Weights of a small GPT-style language model, trained from scratch on English Wikipedia.
Size: 9 layers, width 128, 4 heads of 32, MLP 256 bilinear, vocabulary 5216, 3.5M parameters.
Architecture: RMSNorm before each block, normalized queries and keys, value embeddings, short convolutions, skips across layers, capped logits.
Training: a variant of Adam for these matrices, 92M tokens, 5610 steps.
Each number is 500 + 25 x the weight over its row's rms, rounded and kept within 0 to 999. Layers, rows and columns count from 0. Numbers have three digits each. The size before them is the row's rms in percent of the matrix's.

# layer 4 attention output (transposed), 128x128, rms 0.0917, rows 127, columns 64-95
112:482522527503481470485550502465480518507513500506554529510520450517484518537521512509475499497486
# layer 4 MLP gate, 256x128, rms 0.099, rows 0-136, columns 64-95
103:476500519468501528560467477483502477469523494511487510511464548515497494514505502520484505523484
103:513508541527507530543524513507470525519497528504500500455529520481506520453542520475492506541499
095:508480520514476459482498498467494463487509496519508492507471478538532503492494478435480481499475
100:443479501537497503531507475534532540532453505566484526483480474538495528459509496504498528491514
098:476535522482488514485529506525523471508533476494481486477509475465475489465483437527495541506516
099:505524513455466444475512488496483475507527489482541516519552519498473515554469532476524504457506
103:446458487499527477492469512515500489523515507541479489517497501523496536508458498491468528539457
102:484489550540533493542529493495463486502503530494512531499498495467506491512495532496484511479511
105:522466523489493508521551444525528494510470488541496509486483514507471481524486523507514473523472
098:528499525524519493489478534489531531523525490498524502473480538515500463515507523550509486495494
096:469507503513502473467530529494478505504490501486477543500500469511477517532515463504526486492501
100:498515483499518494522536548516474515494509492479514464534487528483528527522523493519523473493459
102:481510498464475453495511495514488488448449472499473499480540543464513498530513499424540488500507
102:545524542489508484520495508516528502506468505540495521481488482490550503515489425515528487496476
107:500519507517479537507467480493527512443505467518522498497507472492509514482440493505548492542499
097:487476501491472547488505531504504467493498466467552520529495514488526566526555533465508491507498
104:524513458507498527537475489498488502537507500498492544481499498464468490485473509505508541460508
100:492492466491536501508479531500511449486472442516486515444513481477479486470485479504464486531489
108:500521495449472510481472540493515475492509480501540547537487517487525539518463474521476468497515
096:459449511513482502519493520494527495492459465508461528453501505503537478482521512536497495484509
104:470477527504510472449483507521496489446525520561540514488480483484500434497467503512454487518503
105:524503527507480474515489493474481499502486475461515502527484503518520465546542533545504480476478
092:488477537482524509510502560496450493485501501556543501514485552483475518483531503487506528506493
103:535553532503495534470526514455524491464525490533518478491499484545460524514472517494501521505521
100:501536501494489521491535521538535528498479527549530530441524465505527488521484515503484490480485
094:507471488499508477486469515531518481506442481491524507517450529506526490520514477475490490455472
100:481534499515496561533448508514511499515513505522431514518520522524482487543499531540493470460476
104:509482481542475442525527522513525515526508500532447496524460512476540525487513494508486570510430
095:470531477521505515492463497514527495470538535541526498485469541512517544491509505489501492495482
103:497514474489498517519514492527508525473522484518516458512503506507503529570520489487518501527489
100:487495509487493512544512498512515511496518555511442506473510479490475457548526523494531519494475
100:481500517527484501536550478521443512497489532504485496510495518477516495492480509543486500514479
094:496510472530487551516498482503492461518522491543471532521503502475506520532506492507486475492498
105:487478507512483504516567531526506477493494486540500538502543509486480530530519481504537501485465
100:508507500510457531533488474542502542524507520495463504492493500450508485500485482540503501492469
105:476525534482449499506484527467467507491534483505509477467518501469496530460520514516484523506513
099:505516492522507495495517483467497477497504523496465490510573479503514484494499526499520500500514
105:501469479510571521520483485476488472503529493559466484503482508480495503481492481518496513533503
092:484491538521524479533474501507509553475469524476459531518473490519512498496475497486517490463465
104:489496485538526502479532475489490509482520477537504508456486519547514544454530475491523508552483
105:489513471500512486535503476502489461532484505474494478474484550473487515491535528513497480490542
100:491505488505475532458515516506510515502515515527454458537503438537502540501521476472464489515476
090:477516530482504552501464498521518495514486487465521490515493540484478509506514508511504522510501
103:516541527495488527499556532514478510488510513562482512518549501490480540476495508505532545520496
101:489507475493530468457498492520497511473468498507542471478516458470497478524458458515533535501488
101:542553504485497507516490501479468456499508462461516479507513492521457525492517511512510477466529
104:567521470499510508493535460531474476530564526449490527467513478487509521470471540505533518486476
105:528461504518461480505535472474492495499518479470467519493494484510542516502497554559501502505488
094:502507461463463504481518504520479506474487518524506497546532471490451560481518489499525451485481
101:518508488479473499525487455524520478465514509507464496479483537467495494513520485476503483501496
103:542493495489521497486464491503541530485468518503517521519509508486499511520479483505500463515491
100:505502496487469505482469459446488509528492492515529491499524489505506503501486488490496474530484
096:500497518506503508490537496484492491514531483523498455502506502549541501523531497473491535493502
103:483454482504453546482489480477533507534550494543519533461497501541487492528497474511482493521480
093:534528480498512538526557491525513501488522471496510493498486486509522479516510512478451519545485
099:506464485475494488563482489491505495493518500495482515482521482532502486518504469477504463491529
094:517544507508492494496519502477500507488507510506499538491476458502521467512491533510468505503485
096:519538487462484567499486520530529479527471480487509532474501484486482501513464541494533494532502
100:511500503499493468511431477490501479485499473505500520456525495518503512498521442524496482505529
103:489515476549445547451514434491521506461495484483486475501487516488468482524546526509499496494487
101:519488480499479505487485482481483493485501498508471503493530454506509495506505527504428484494503
100:516497525455459502512470510503447478500520507517476507521497495475489508500533465482464559510466
101:531466475517538469499502520477502546533492460492491518506513502540542490542441495496524506548498
098:498489525478522459536506519509499506505502517504493549503480487482500512509482489488488538488515
100:523496495480483482445492510485460497518497502495504475531506518466517449452490481512539530471466
104:484466532539500485472502520470514520506512469534527498497462499479518489520552494522490528452495
105:526502486456486536519546484483467528477513501512461492509489474506506526529548489513524492589474
094:490535509518523488515503513547472523485479502493545481440530461474469524437533480501479493482502
108:518500527497517471475517481521490505524457505481482467479494529504504496492509515454529491497471
100:530479508502481483472516509481514512480517549499512530496479518512499475475470519503511502523477
095:505494513499475453507486502527507498461468490477508485534536533536517521477497542523505492514571
101:489488499505471501502491441467471488493515506500474517499525518488506511497527479445507487493475
100:540468519506520543526495518481455469539520466429478549485508459515506493495537494483545494459511
092:492546491493520490481478507460467525514513469482495559479476470491489493476468515483506454478511
095:510551509529498526504534524472494489484475545527487453492486502516511468516511536519524512500561
107:474522504510496513526521475496512499503478496495504527486514531505470521455504485434462457489515
100:517520523488480500527479490553534478531480523503549518533555514497503471493482483500503433485520
104:514495480516498493499476516498487492556482480508488484526492521471473525505474527498507476467468
095:535513497411518477504492495543455499486530508497491509482542461536518474488462506481501536513527
102:538498464464508532523470556531472490433505469534513457488480498461505509491502506483498501559486
099:510485508469491503511498505520535492486503509537516487537508511491459499462494456547503513497529
099:483557483458504499443514510486459494471511489474483515524489480448466522492505461545523504485508
103:492515493493538523486558498526495519495447499514481495520525498509474439506489488514489552480491
093:536506489512434491496529519501513469479529519490494474507537520465510525494491509505503530496488
104:501481485550491497458458513483528498524539467502479513514500477469506520516511517494488507502495
104:519486481482468501552478539493500481533482520535490517473465468516517512508516513490522526480537
105:518492468465533490514499508475515503466504503567515526516493496491502459549474483471446528497517
086:497505481553481492514501491465481499492532477463455516541465515527465487465490510525487480478454
099:517500519529517488475525488496513500533515490504552478487489487488514548513529451498463492535471
093:483501503507503501479525492484468480511517485464504481518514444489489520502510504514529509496490
100:466529521487472500465529459510504487475482495510524493529515548465499458492515465484510502457480
097:560524456509498520511531529512457484458513499539467498544518499488509517509521548488494513462473
103:536492452536509472548472516487519489530525489520515498523466469513531488492526475479448533503481
096:487523503491498519520509487516504476488515519567455505469497480516464493540561516494503488484509
103:497464479509546462493544482506495533469529466468503566487520458504501530495480456476482502478503
105:474541569477462539530516523510515489525544484494531502491479497502520468514501467489492502492505
096:563482490532500465495523522522502496521518516465506521458485509510514525501539509465492557475521
104:500480527525505466506497573517510513508492465534500562491507512529516516469454524499488451501487
105:517526512480502510496523493511505492515528478449549528467513462528505499500479518527472514501464
099:432459510486511452474474511515562510497475565509506486495497546506514489472503513463497489499476
106:505533544458512529516458500505466524466490515522488494512507488466505500517504487507503497481492
099:482515502535448471502471510476506544517516556501488498503460542490434457472485459496504476493487
098:460494509489501534478455522505515504517525471466530519499483521509471538511501505460469531514477
099:509481476493514473519501492481521521506484509547536494529500551518511480560468543502519511539519
104:508542522502524501514517529491528509454531481513505483490481488477491511486564508539497485473506
107:455534555467494504480524478460479489484480502503487504460525464474503519480481550509516555508511
103:476506472506454499468496481435527459524480483507503488527519493496496487511556540466473486471511
102:503484551550498516501505556511513483483470484518506501461491498438474557496542489490501479480521
097:484503529462476486520487472490479482499472506471461495553487478507507475491477433512510448525467
100:480496493518491476473506471465540517491504458525486465496486499517514534485522476462462503524501
100:485484506507510496493499553548524490472521533461465464510490517565485441538510505473545496474490
103:515425481524496517476485507494473506529462515521504505521513541496502456531468530474504520532514
098:494507495457495487505469480505517508496536466486504477512489485485508501487507505492471519509477
097:504451477498527452510506541478551501492461496536510473498474501504501542488459486497473495500516
103:522489487471494538524457491507509487491466460461527478490508493469506557488518520513495469488485
098:498501490480502479514466483504520516531525518528499526521513516477492513512474488537472491498465
104:492489483521508463532473448498479516511503517549511563517487493434492492488472514479507487487497
095:506522495479491506548500536468497506539511480523513498509539469492494511525520503501515473480483
101:526503439516513510485511503489490527441459485473471491499451524527478537528493494449521448477502
101:510505493487478474477494515511458517529496493522555502524476487479476556476486490464540506469493
097:538524513488518491510444519477469495520490494509525508483483480486492543542494506519500505507489
097:514487530479507485494476497477476503514495535498525487474468515495493502525477507481507518559510
097:457536458488488513517490500511524515495512495487518520500526513496470510495521522505495492482478
103:501512497523515466449533497437475504446544501532483478523489471522499493476525499499512487470508
099:478509511513516492519531522474482492476512481543479468518508548465485513517539510445494516470485
097:487463498529482510482478542487532501554494526523498528512503513512470501473469481496501493470504
099:526512468420477526559520497508487477479502506488513499476514492494532496506512486539535495513477
103:549515490485481510510460513504544517537501458481515488495480495469493477519448516489479487536522
098:492539485462543491497496501491527477479511504515472512527493496479457504486483532511501523473520
115:490471475479494491519455484499492480459459514496522495495457492446482466503498498464530507521467
101:518509490513495484484483466523512484493494515484504457486553512460489481472523472523532535522521
096:490533488476495504471517529442440484486533459452507453456509542489486453507466477495510486475476
099:475551510549546524476433497505458502516490488505480501520521512454458550486517492508517442494514
102:543506495493475523538523493563471492475488498488486482504477540505536527506500495475528510485525
098:526555514499482530473465484481500489539523478503496488476512481489498497522457497496530487524517
103:445477479482528502461501500517530526506539512508493512541447489547489511502467475533511492504525
094:461481515489490474455464523500538464534525485509557535518504426520534479504486523499474528513503
# layer 4 MLP up, 256x128, rms 0.0993, rows 0-136, columns 64-95
101:493513491526527511516489467479512499516498504480477492483540503529512519506489500502503471501493
102:503488512538500522521436541517464503484479508496506467474489485500535502478436525525509450478493
095:540471508516521505485520466515506440491516511529545498488534498521552538511512522471466474523507
099:482533544494544493518430537520452463529517500521526508477524469483523475550484514472473487532451
096:482522522486501464477503527480546531457540544444540504504460486515482443454443484515522524497557
104:499469466474486514501504502529475502489483496546493504537487468473469514508468501443521481497528
104:499533501496488487578499496483502515500541514505476496526497492511471527522481521517491534495546
099:485473471473512486513487484500494521497477497509501558517505478477508519507484505540473480523509
103:462503507504490487501457467445499484522519509522489459493488505470566460470482452463521469520470
101:503506478502526487451469530490499492520485565475555471476454522478501430504546519485486494510514
094:501541494496475538504433484467504469539494486493503484489516553501476496510495513497499476494525
098:453515517489509502507489504484498488497519512501494507473498469520453531511499463508484522487452
103:486494540454492533503499501506518520537537464488476482472457484525489491510525487503531511550474
104:561548503522500508526504521514530504504511508500470492531525535515517556481547452504487515489514
106:537514526518527502492454527474468508526530516491495503454521518454499521468535498503518476501525
097:526519520531493472496517481510503508486490506484506535499509466514446498471459468516494488472533
100:462503480487465516489506480504444472497521499509521495453552482492486545490518501554479499496496
097:461497502536542506499508522512460531514512504515503498497476528493520463504501576466505510545469
109:527479535484486534501502464486512498492530536446527504470476490498521492537513490546539548525565
094:507524544483489476516480494506501491523531512480502505517514549516473526525514461476491494480511
105:508512475472492488486497479527530507515523524489508510509471542543476535480432520471476528496512
101:530498545467448489515519513476503473504459468465514457523477480492473498495531482482505472506518
096:507512532506562490498481550485426530495497491517479536464477504500460504493515507482498515480498
101:475470453510526495513487509481505485516486528503482519449456481489511461513460460503485481481459
101:505480466496498476488517512477498532527485492487440552526468516494511517482506523489463494470488
095:494517472493506488482489537485520522518524548518457509482529482494522461481530512512500494529486
100:488476500546547486491525509495528526506487491511479471507462502535501501502485472505491520512549
110:513453491440490488511509488554503506503507473494515497488511527501507507504461516497489483510535
094:497471491469506528528493529531489500473464518485478526487508499525480480486518512522522499487492
102:497497530462497507523507468481463480502490465478505510499548493486461513453513529520528520462511
100:507497500509467486455517514534502490505473459514533499515513494517488529492472460489500527545525
098:503507531509492486532550498501532522473478539520535492509504501474547517539488492477500565496478
094:517510516505511518492508520513516444507501493524515478509508544521465503502505477547524514501503
108:527526480515531540476525493504478481519551516514484502470494530472538507523505508526514502461531
099:514527515489484506488497486520500497507488497501533537491473510471525535519466512491486479507478
105:462472536506515494517462494506526498457471507515557530546497540515497519495485479527499453519475
103:458467452488546468487513519495511491512516495494478488494548528454530482487483490490501502514530
105:499502483504535516501503491481529503470505523495476481521474516489527491527484491472530483496487
087:478499503492519511515521466514504518460545491503527461493505480532522519529512493470531528492502
101:500495511525536482544434527473490513508477487509508497522513496459504543506488504497469508472491
103:490509542490485492461511480468520545541496478458478485494517507496525485486465493468508518537490
100:500499517486514498531513492500485467468508486546497494433517504464516490504545540522483528496515
094:480473474508490498470509523499479477488493479480529497465471463490501489468498536487460496501476
100:538491495483471495480528495443501531500537502528503485484497514482494524486495518467512542509500
103:520543510481528509507511509518467481511467484478500467505514498515441499516446523511548474522518
101:508487507484513518513548524490513453449469509497540514486490529461540519505515467498521482500466
105:513503517490503509494499514538473468511494530531522476529535487470468492506488563496527432496446
100:542452464465494506514492517512489508517493470558459538505442530511525509502478496542525523489520
097:510452489470498512524512483505475504467484460482490508504487477493554486495495556540500440468469
099:495486490486501506510468509510489488472477489469489484522491513505458469497504529506485523539535
106:518486518502558475533501507486503522479511503528509499496468555452465545520506501548468468509465
098:475498514508488481477537490530536492497526495526496540561492481529535537560471503462501536481508
095:529514515547456516482511542462505527508551511520449453469518477492452491475513486527487520506506
104:469464441455515529501494507502505503495528479516517536478521462494464509470508481502490510440475
090:501501500470500509551529486539509476506485462510536511507500481505513442500498525530484486488522
097:489518514511537502511436463487486512504485509502533503515506517492516478481460554534483500457543
095:509486449486464455526489499519549514488495500497480445501522542529498478520492549485483473489541
099:529483470473505505510482514498541521447572493464490538487515520522474509510551486532481527483494
100:490501491503495499489517461526533535527493497498501504457497553460577464550502521527494505492473
098:475515517484496495518550485472506482468517474474513509452537503509494513546521506495484504501482
097:514531551515527457510516459501467467480483501500494459499593487503489521506522512503510471479495
098:478480488540447492467498487491526463476447465509530502516492503501446465514546442521513495481516
101:527477484513485502517517470510503501516511476453467512458479517494479518491476494485477492505492
091:530530511463495498484487471492487522489504489467534499533507501506495522484489480519489466487474
097:533494508515510527487491524465490456488528501501460466466465535511517467518477494522514542484504
103:506498478494561502508513479487478467494488520534472480471516535483487473531491545507495483517476
103:504504524523464528518500483509474486484490504467508474458470522462529464539469523526486518464492
093:508489511516510465501495486538525555469517514511462512481523454457487473515473479492491498505477
112:462469527488501491517514474480467500470494456488468440576473505472476485467498447497516477477519
103:463511500489508477484484487550519517548504440468507510496464487471494501504476507518480518503488
098:512507481552483510470474473532540566517480469460473481502482480489474494465479515520502505529510
103:466542517467457463525508516496522523480495495518490487501449475463468495502553449492534479520491
102:520480474417508529511553510496492472456550494512475513546480544517485520471534496483523484503503
101:545551482527548537478483512503458478516503545492489503446506460519522513477508508485522476490528
101:541502491493478501526488453486490532526477505470527532537500493529510454516523525477566480480541
105:497508495480512506461460448468479474460511464495461515521526492535486475497496482532504525448503
100:521477429511500533455523512471483464479484512496501487473485500520499512525523504486488505494529
104:493520493541521476531514517483515515524490494517468461526487465471511508492509481508477504499514
097:524496506570490495534521529531480507555528498544484509487518516507453485463505523439477497490530
099:512513506504495489518497499504504447483492514491496494536529526483530472482471507529504552512531
092:482452524461537494530506504505516486510557473470489462511542521526485510540524477463499476557475
102:488496554489505472521502493513463509508539527500466495535516484484462503423495485484478517486500
108:529499515514521501516464538524500486560514498530499490500487477452498552522521490477489540545535
097:474491467525501533507490492469541489517506513475534501445510508516479523515492489506507518477533
102:519493493535480504524525552525529509547464501480481491452513517492500498440480518552495510486516
104:524472493494488513490530515540503478518446504535535515513480519497523496528524487532529527457502
106:499536526498503475514487546505480480533511523519517498442466524480467502522531483482473524484513
089:447498497472475515493462503455490458506522519502536485501493492483494553504516547527494489501492
103:489455497495518533527476514477473498560448461467487536530519531526523492565475521524519480459488
094:464521496516528518476465491454452463499511512504503508529491470482494540532510474520505494453524
097:526502532473509496513471488454501531504473501466504481572513481467460513495458531508513500474536
094:479496532519533458486530512497438492502471527495533516514483505479511512509505502436496491460453
103:516504462563467489524555508458502505497527478521452508530485513496520489484477533511507519505497
097:467495450462467487532499465565513518514494451502448527504480472470512498499511492497499476495465
101:488497487520516514504494438507500472548523478518515557515541514495528491502530475495515520493538
101:482524466518540482504487515502502508499521511542477555471507507497507504486510539470504561540456
097:511441469474489501508509515478499492510467461498494512514537513488529456505526476550538463538488
101:511547470537522496479477532506527482516513535504450518492501522511510511526519469504494516488498
106:523512523500545500516499487478475482482492481480529545456483530530483432478520481462543497486528
099:501497514478522494510512537506489514486517553528557493456523531511548525523474555467520524498491
106:510484526529518534524498534536504542473476475487471492493501502518514509502454518519515478517483
099:474463505484450475484482521465517511535499547530465520467526496509503492513481504498502466490528
099:491480505504476469497510528496529533506493444495453495513511506504468499488500474533489479491526
097:459459493485476502465459496494490489477476483505466545494533546534467485525478480524506505474509
101:494483480546539524509525505479469500525500444526506499480515431566493468491445510481508507489496
105:492458495510481533520446542547548501499485480493466505486469489503542473525463467503477499494500
104:496495501497494520498533464475500493546500494452511516479527470478481506524481488515522568491483
097:546492530531518460498488520496519507507463524442503472455521492505514460471499558482506546515488
099:481507525504504491479472515457494486548473486523489468475477500500507487525480514487480494528477
103:522493474498519477511497481506496478528473464490537505514543488529488500492453478510506498520497
099:520470507490471508505556526522498466522508520471515474555475504524494554493504539482520557505561
097:498495487539504497503546501480519510499499526496488551474476510507488479488530531520447501491496
098:475500504531525524502489546498476527534472510550525493489530528458501487479480464531480487501478
099:490501530492516481520524484518480510468527526525496501544524440469497489568513490489516552499512
102:511532455526491512487490502491503506547536532475480482448501472523508497503509505494508527506500
100:498492503510523486507515520523535522523526531522495500547497542457451491474479530471524455497470
099:489513529457494533505513504502533489519582469502551534466495455478527454505519511497515506478484
095:520511507525467513490499530471475558486450536492457523506551518472539473504477486498510484542501
099:513449548516469488439468501519466479478459533490542477450514484527497487485483472487507456515459
101:488492544486511519522462522506552501479516544486486537509497514505518518497521519447489480500456
100:551525502474448527494501507474447491541504455468478501500517466521492510498484499471520503497501
101:504463481512500519469517522498528495439476486532496488478521509544515498480508509512462478529497
101:488524485540507531492499508503517544533446483450520487463477469499490501490484491488458557457491
100:477486474528506513480477514493502506492480488591525493537500478524502493517499444513504508512504
101:512498485534488456505490470492480500492454540532505544484524506497514464486478474493525491531467
099:512532486491511515516546484484506469496504518542527447511456515560547470498514535475496482496490
101:507463533530477466470552469501500510513449521492467492494508504520492504487466461476465521470471
102:549515527533507519535529521530501470503482493465490564470519544482475480466517471518492469534550
099:471494468451465507499480474509517496525503481455466518475478497524448476520454488521510473477509
112:521499519480516490471543521511512488494508510482509469498536493460503525492498456553537497472526
098:469459489465528499488505492507488477484531492492525501567496523521499474506515498457509484493417
099:437450517488499491494496474522525474486490543487507508445527500456516523482461467488500503475483
098:475491560469501501487506515544448477520494488500506473527505449485448487477487521508549524554507
101:439514495514526551522499504494514493478469481498517486501476493507456512503556501514488446496491
100:474462497485486507459499511497530529533456529501522458508495439497507547464460498483468529490480
105:492559522489469515518488507493470492520521510493520496471493477431506533477518486542503523429512
097:494545545522519484508514499488451498515466537506505503468514470515454528445468513502513508536500
# layer 4 MLP down (transposed), 256x128, rms 0.0925, rows 0-135, columns 64-95
097:455515519484478467486504491486514521472507444515494482503509507538472495536485495482512484527459
099:464532472490533501483505506489532481510524511454501538538512497476508479508536486472509509511543
099:514495494507513463522524477480497517508534526513543544465516504487463508503456445412491500513563
100:494492482478477441516513522503518526482459503500492505478469494494519483512498467506504472523493
096:526503494507479486483500475498522533530533520467494526469526493444487488470518475494482549520480
103:464549484544514555525525500494503476470485502477471504524494500494479492499526480491495515517465
104:493502499483499512528544499515498464492522447475461524510498479489523496478474512506478472474457
102:488479498506497523508500499486514436537470536491449469500515506507538477552519507511492520484498
103:533502522513478452484516508456529485494553513516496420445511534497504521501545514499438507526497
099:483471478489458535498530506459492471507502489502535490479520455518441494487492478471490476509506
094:485497494462486468505494436521529517498472507552489533512528501506522478488508479488493501492517
098:518496486474531495490483483492511505492508481516471529470486539531522454503545513486546493484537
101:473495481492535475482473505534516462473506495467511514500504524496498493535496471483519525511495
102:496495524502490486506512576489470475495530501487499551512512518554486454451513527486481560485519
100:516491518514503539530530516503477548510506538468489517496511490486517449503491503484513483450482
102:474486495487527480492469526536501504487474514516503513503509533517483490522540515456532493491504
103:513459529520516487478512518528468469492505520491539478483477512507525501523532509468497511513535
099:489490541488520495521470523520537509505486517562500533500556541516552501523537496522480518513534
108:509487500498471491511479514471465511492474504472517490474548537503450501471507482541435496459513
097:512491477497530455513495542517503486513550485491488527499506510505472505515507456479491484506546
101:522469460509492484525495500535521492490467495506503444516491491498523508477458540500485510522446
108:497502523526495514488472499513505476492489507514466415524559497515521485487550472523500495521522
094:470483464503491507482527502513507412528540503495508444521541500506530510495515494526493530509539
099:484561481489477487491511510505512523513504510501513506524542474510504458508551461518507504497544
104:500522496491475497481555477502518516517546522477525510445491477507495494524489513455516498495502
094:494472494485482487496494535485503466523459474504519511536481524472512471475475508500504484495465
099:464517496483514531519475498497498526488534523503509486470553527478481525506429508489522475504519
107:505451518485492486492507513511481433497541494503518529470552480496521486522499479501477527478517
094:477526488540530466459541483517480504501559495481537503522498498494514506544494498498481479473492
100:494506507541522486461499505517532486474501493502511538499464488497522464535459505451428518504493
097:508486480540501509530468464494512498476485473500463505473517492478491442479478561483510515533480
097:516470476458447483475492515490503513539539507427497484510474500523495538471489485502498477456471
092:493498476536537490489473532521481473519496514469513484509480515508483487501467474513457459493557
102:498495467512467512527478519511523441562468531475490527466479482506501499481516465478471504529514
101:490541466481532486511495530493489512538486486487506530508475502475444504479487558506502518506515
109:490496490510542523485449519471521491501452472458490483486524499488522519510522515511482541488507
099:511498526479516518459495523509466500474486505467497503508506465506515498509492495480502541500520
101:517498469503526520470554482503505518486473523537466496491435513476526542534544477486530494501472
095:462554484513495442517518493536489493483515484481501483474559500536514513542511492500504499489547
105:484514507523498536530477508508490508530539486512505570512518515486514515534509496473500473517474
104:530503482493487492481494486503528450515458510494495514471495490513537458485526514538485504484444
099:475504524473456544509458519488485501486517491495546546449528522495514478492456474476486489457509
095:431502492473518523509491504497481486526461514482477499473522519527520499572510471511520506488506
101:472489519547497496503547489533473506525530482462503479549459486504501529520489498466537490511454
103:515503507483502486509473514497501471479579536478486495521470522498487520470468481499464450482516
101:459513467521449529478512487488503558499496520526482552551478472478506495491496532507452544504453
102:508482469481522488467483512537494515530521498503521479501478499522472531509523465508484475484467
105:503529468466510514516514480512502510495474489455494506499488487512501494550468526543507532497534
096:476526484507506488481478555496478541510520548509530538508510511516499538512482483505467511537505
098:501527501453504466521523491479501461492477499542495525493510486527517461494562447505488514475465
100:536485513523500491552499538510483521484530506480446532493478499512507519514532483470521462530492
098:484493468526488461564522458487509489498464485519481484515511502461485503480540497502494549500537
098:479504517499537473499467481527491499491468474491486528485532506509487502520527510476537479545488
104:478552510510523477466525511481512483494495471503527456520512480546514522468559507499475509494487
093:514512515476485432501486519538491512475494542485527498430534506483500542477512520503520530501493
098:488497503510491514516474520470492478469511501533462508423461535513490520474540418518471491490468
098:467526490527493538542497480499516472511557532520516544478492502513481501477481499509492476491486
096:469513471511511507496496487522481477519468534509495547523480504441539481456470517521523450482507
099:487505512531472498474492492555519497494504516519485504522482465460501481527515478487462479498514
102:498477465512501476512460486494509569468464508504522477542517493532500525465477456521476491530487
097:493487485471486507493491478490510492493485531513504545517518501524520515512482516478526477487565
098:497503495527488496516464499486496522480479524505495446504518523468480524522531529488529511522481
100:534508494541497493507544508507528517484521498549485515472497479497499533471519525501504479520505
095:508471523441478481479554493476475520476523500508465455463517508525479490514487451491463515468480
098:500462503495527491448452476519519484442485467542512535538527491518536486546483469453478518499499
103:501488474453545486542493515498520521527482510524508514509524521523504484488489515499504506481510
105:535475487506510482507523487490479501520479512514523551473520528501514488489501524501511509521462
093:490522475524491513510517508504511446461523455449526477511490488491522501480458524523502499464522
108:499486490514522501488493504492474501506489461517512463521480521481482468477538476513519436507481
099:502516516505495480452470513471498491509547493495505472466481508528491476472539485483514504496454
101:515495514479507484514520478486470589505447505530488502527533509486504481483530519519485470494492
099:496514512497556522514482569513481481495475529458512502527489527509488496504463526514561521511485
099:482496519510458490488519481494523515499493494502514495521530516477528525567496483546448505513467
100:539512494509521518462521500498464479511524519487487503454542501517516502513504495479510533540557
098:527503549539516490540515545470506526505524526519483501478499526532510483522503540518498522544519
104:476503477488494533503463490493518503467499507500497469474483480521516486493478493498488487517468
104:477448526501531509496473466495495522517505496496486539524457526531461516523512490463537513515463
104:497554477516500498497500505506549507525484496515525488524534507489516513495459512489457523482522
098:470497472564504508492481512503520493526529463523483538533486479485531536495532471497544502466477
103:515494476492553514487507502495512518456503498469515578546526459507499519470500443486489507548489
094:512454494514520525499527495501526484496511492511500519525519477491505505485474493486455521488495
099:523482489508456540523519506524488489463502462492510491484492474500527496530520526507496499543478
104:498476506493493493519483500462533512524567512531509535521480487469510517481492543487533470486545
098:471487493475479518522447512471493514490473472508504530482461510501492513499485505497475502522491
102:502510485557493492482462473517479546519505493546490505513486535509486491478537520533489488536465
103:473499536526465489505493533530498495494520454448478491506510511477477480485485479469487519524495
100:488481543489465519501502458543514524516509547498543509503501522513489550480430491513521502490485
094:492528470457513473497489504504531487511507469533550480512519508527477475513478500529470498494481
102:513517540477498524510471494512521517483480512523536505505512465537518487489516515540489502502486
098:509501516481499471465515497534507517458502493485521514520509463515504482497488512477508501504518
100:454484485486527496468484500500470520526533482523526488473523510474476506494508525525467464496472
097:477567504518490504485504506501512466507508509466502458523555492457506522509521558493523524541537
103:531484529465506483493483495477500503498502506503441527513452494490488553489507460472555512527497
097:513467474490525474491472494500516503461498510538551504464471511487487475499488505524514521522523
097:498485499500512484521489515510507446537500495490541506500483550474505480461496487509477513462515
102:507490485506533485514446500513518493478487518451504514531454514510457462513517555510481529491525
101:503491504475496537495517493535491508539485536466492482538472501482488513514482465481489498515491
104:494513470508501481478486516522499441509491494442489503520456523448488501506501545508538504523530
106:487498489503506527496472504525503488508472491505489472525485478493464490534476481491536544486513
098:529447512480491510535521479549486482487494479491538520514546535510498469509514519487475461465557
103:495480455501496509491491516474510475551505516520485446513538517494442495493535495463512527493485
099:513479515502486505499501485510488517479484520534495507509537540464496521488533544453487507448477
100:498520522497492484466507523457484445512497527472504459482513505443487491529492482503520523486441
098:477493469478505486522509466533507424463540494494544520501520533500510478522499512484450480478534
103:488498519487493510505526483537470501498503503492487492468461499523516458461487516541506528537523
102:536466518520486460531494492518498525492500505463528485511500531508466435503509463542527522478485
100:493509502506458499548516522452519520556473529455526490531516545486482454493492488528508477495516
100:498447497499533509502536528513490508508540486516512471534512475481467520526494488503494505501496
102:549501480541513507544500510489479469519487484495492471520533561463444510488478502452504510466453
102:507473496495499530536541468528519525499510506529529506482513499522461483494534493488476487518508
099:505498520441491489491500513515464518505496491512481474516513485469506517493544546487511476462506
102:490500510530509479455504488490502465510480459513494455540490479524503511458453506464488478504489
099:505504533506524499494524514489536510477490529536496509510539497463540470513483526498514498472464
098:509518505479520547529485479490497506465483506500493499532480522443494484502529506530481537478492
102:532491508526465484490496493482522483474494499489451531473484512523472458496504501501497515506465
094:515489485565433529485511506478495478478529491505451472502526500538509515465510529501521492483493
101:493561442481519505529532524509529474518526494484488523474492511518512499512506496498488529498463
097:515499516505546504519503464480514509462467450492533499501514512472491492489483535495527492491436
100:504486493465518477513525470504476553494536513504518513485492452519502491526496471494553436489516
101:521452505486508494517519512480492483503478457530473461552524499538475505479523509502495525483524
097:544489522492531499484507492525489502521472482477506560484511480507484493488500546471487526548519
099:505471514515476481471516529550500534574508532526512460497467461507456528521484507498534503517489
100:481477518479524512529526475508494470511494515477457514508514520538520529510457477477476482516498
100:501497457486511499497537529435489511492530519488527470505498472533519461464527510479502449467530
097:475464529493491492514496508517473597516547533475516525489474489459531504491495491481559491493498
097:513495494539506519503490496484495481483520514540507485450528474519523469515514503432461462499481
099:476492540497518533510439503476521499485515443494543519513569541495523472507502536493510497483528
097:513557495562469497530491496495485524514522507470502522501474484510466524459537510517498546487471
100:494474476479510521517491525488517437517466496508471462493515502516517506489490501490483535456558
109:490503511495497499475495522516503518470482525531480479474490498505501510469517501511506504479524
098:486506499523447500459469540499530517518519509511487496487455464474534486472509510473502510484467
101:457495482472514483516520488509505528524509481495488482475529477492497501495509499460526509510509
101:494476481475479474478549531516486544480440497489488500504487520534493513538484484520527515506493
106:529490464511499492477472471463468474490501474471502499446466503491477550498478486499504542487521
100:458493477483528540515446491487510508505521519495465489508527539478516507511453518517489485474482
103:506500478538500484448486505517464497478471508478491503501496489520487483509462481506494490534519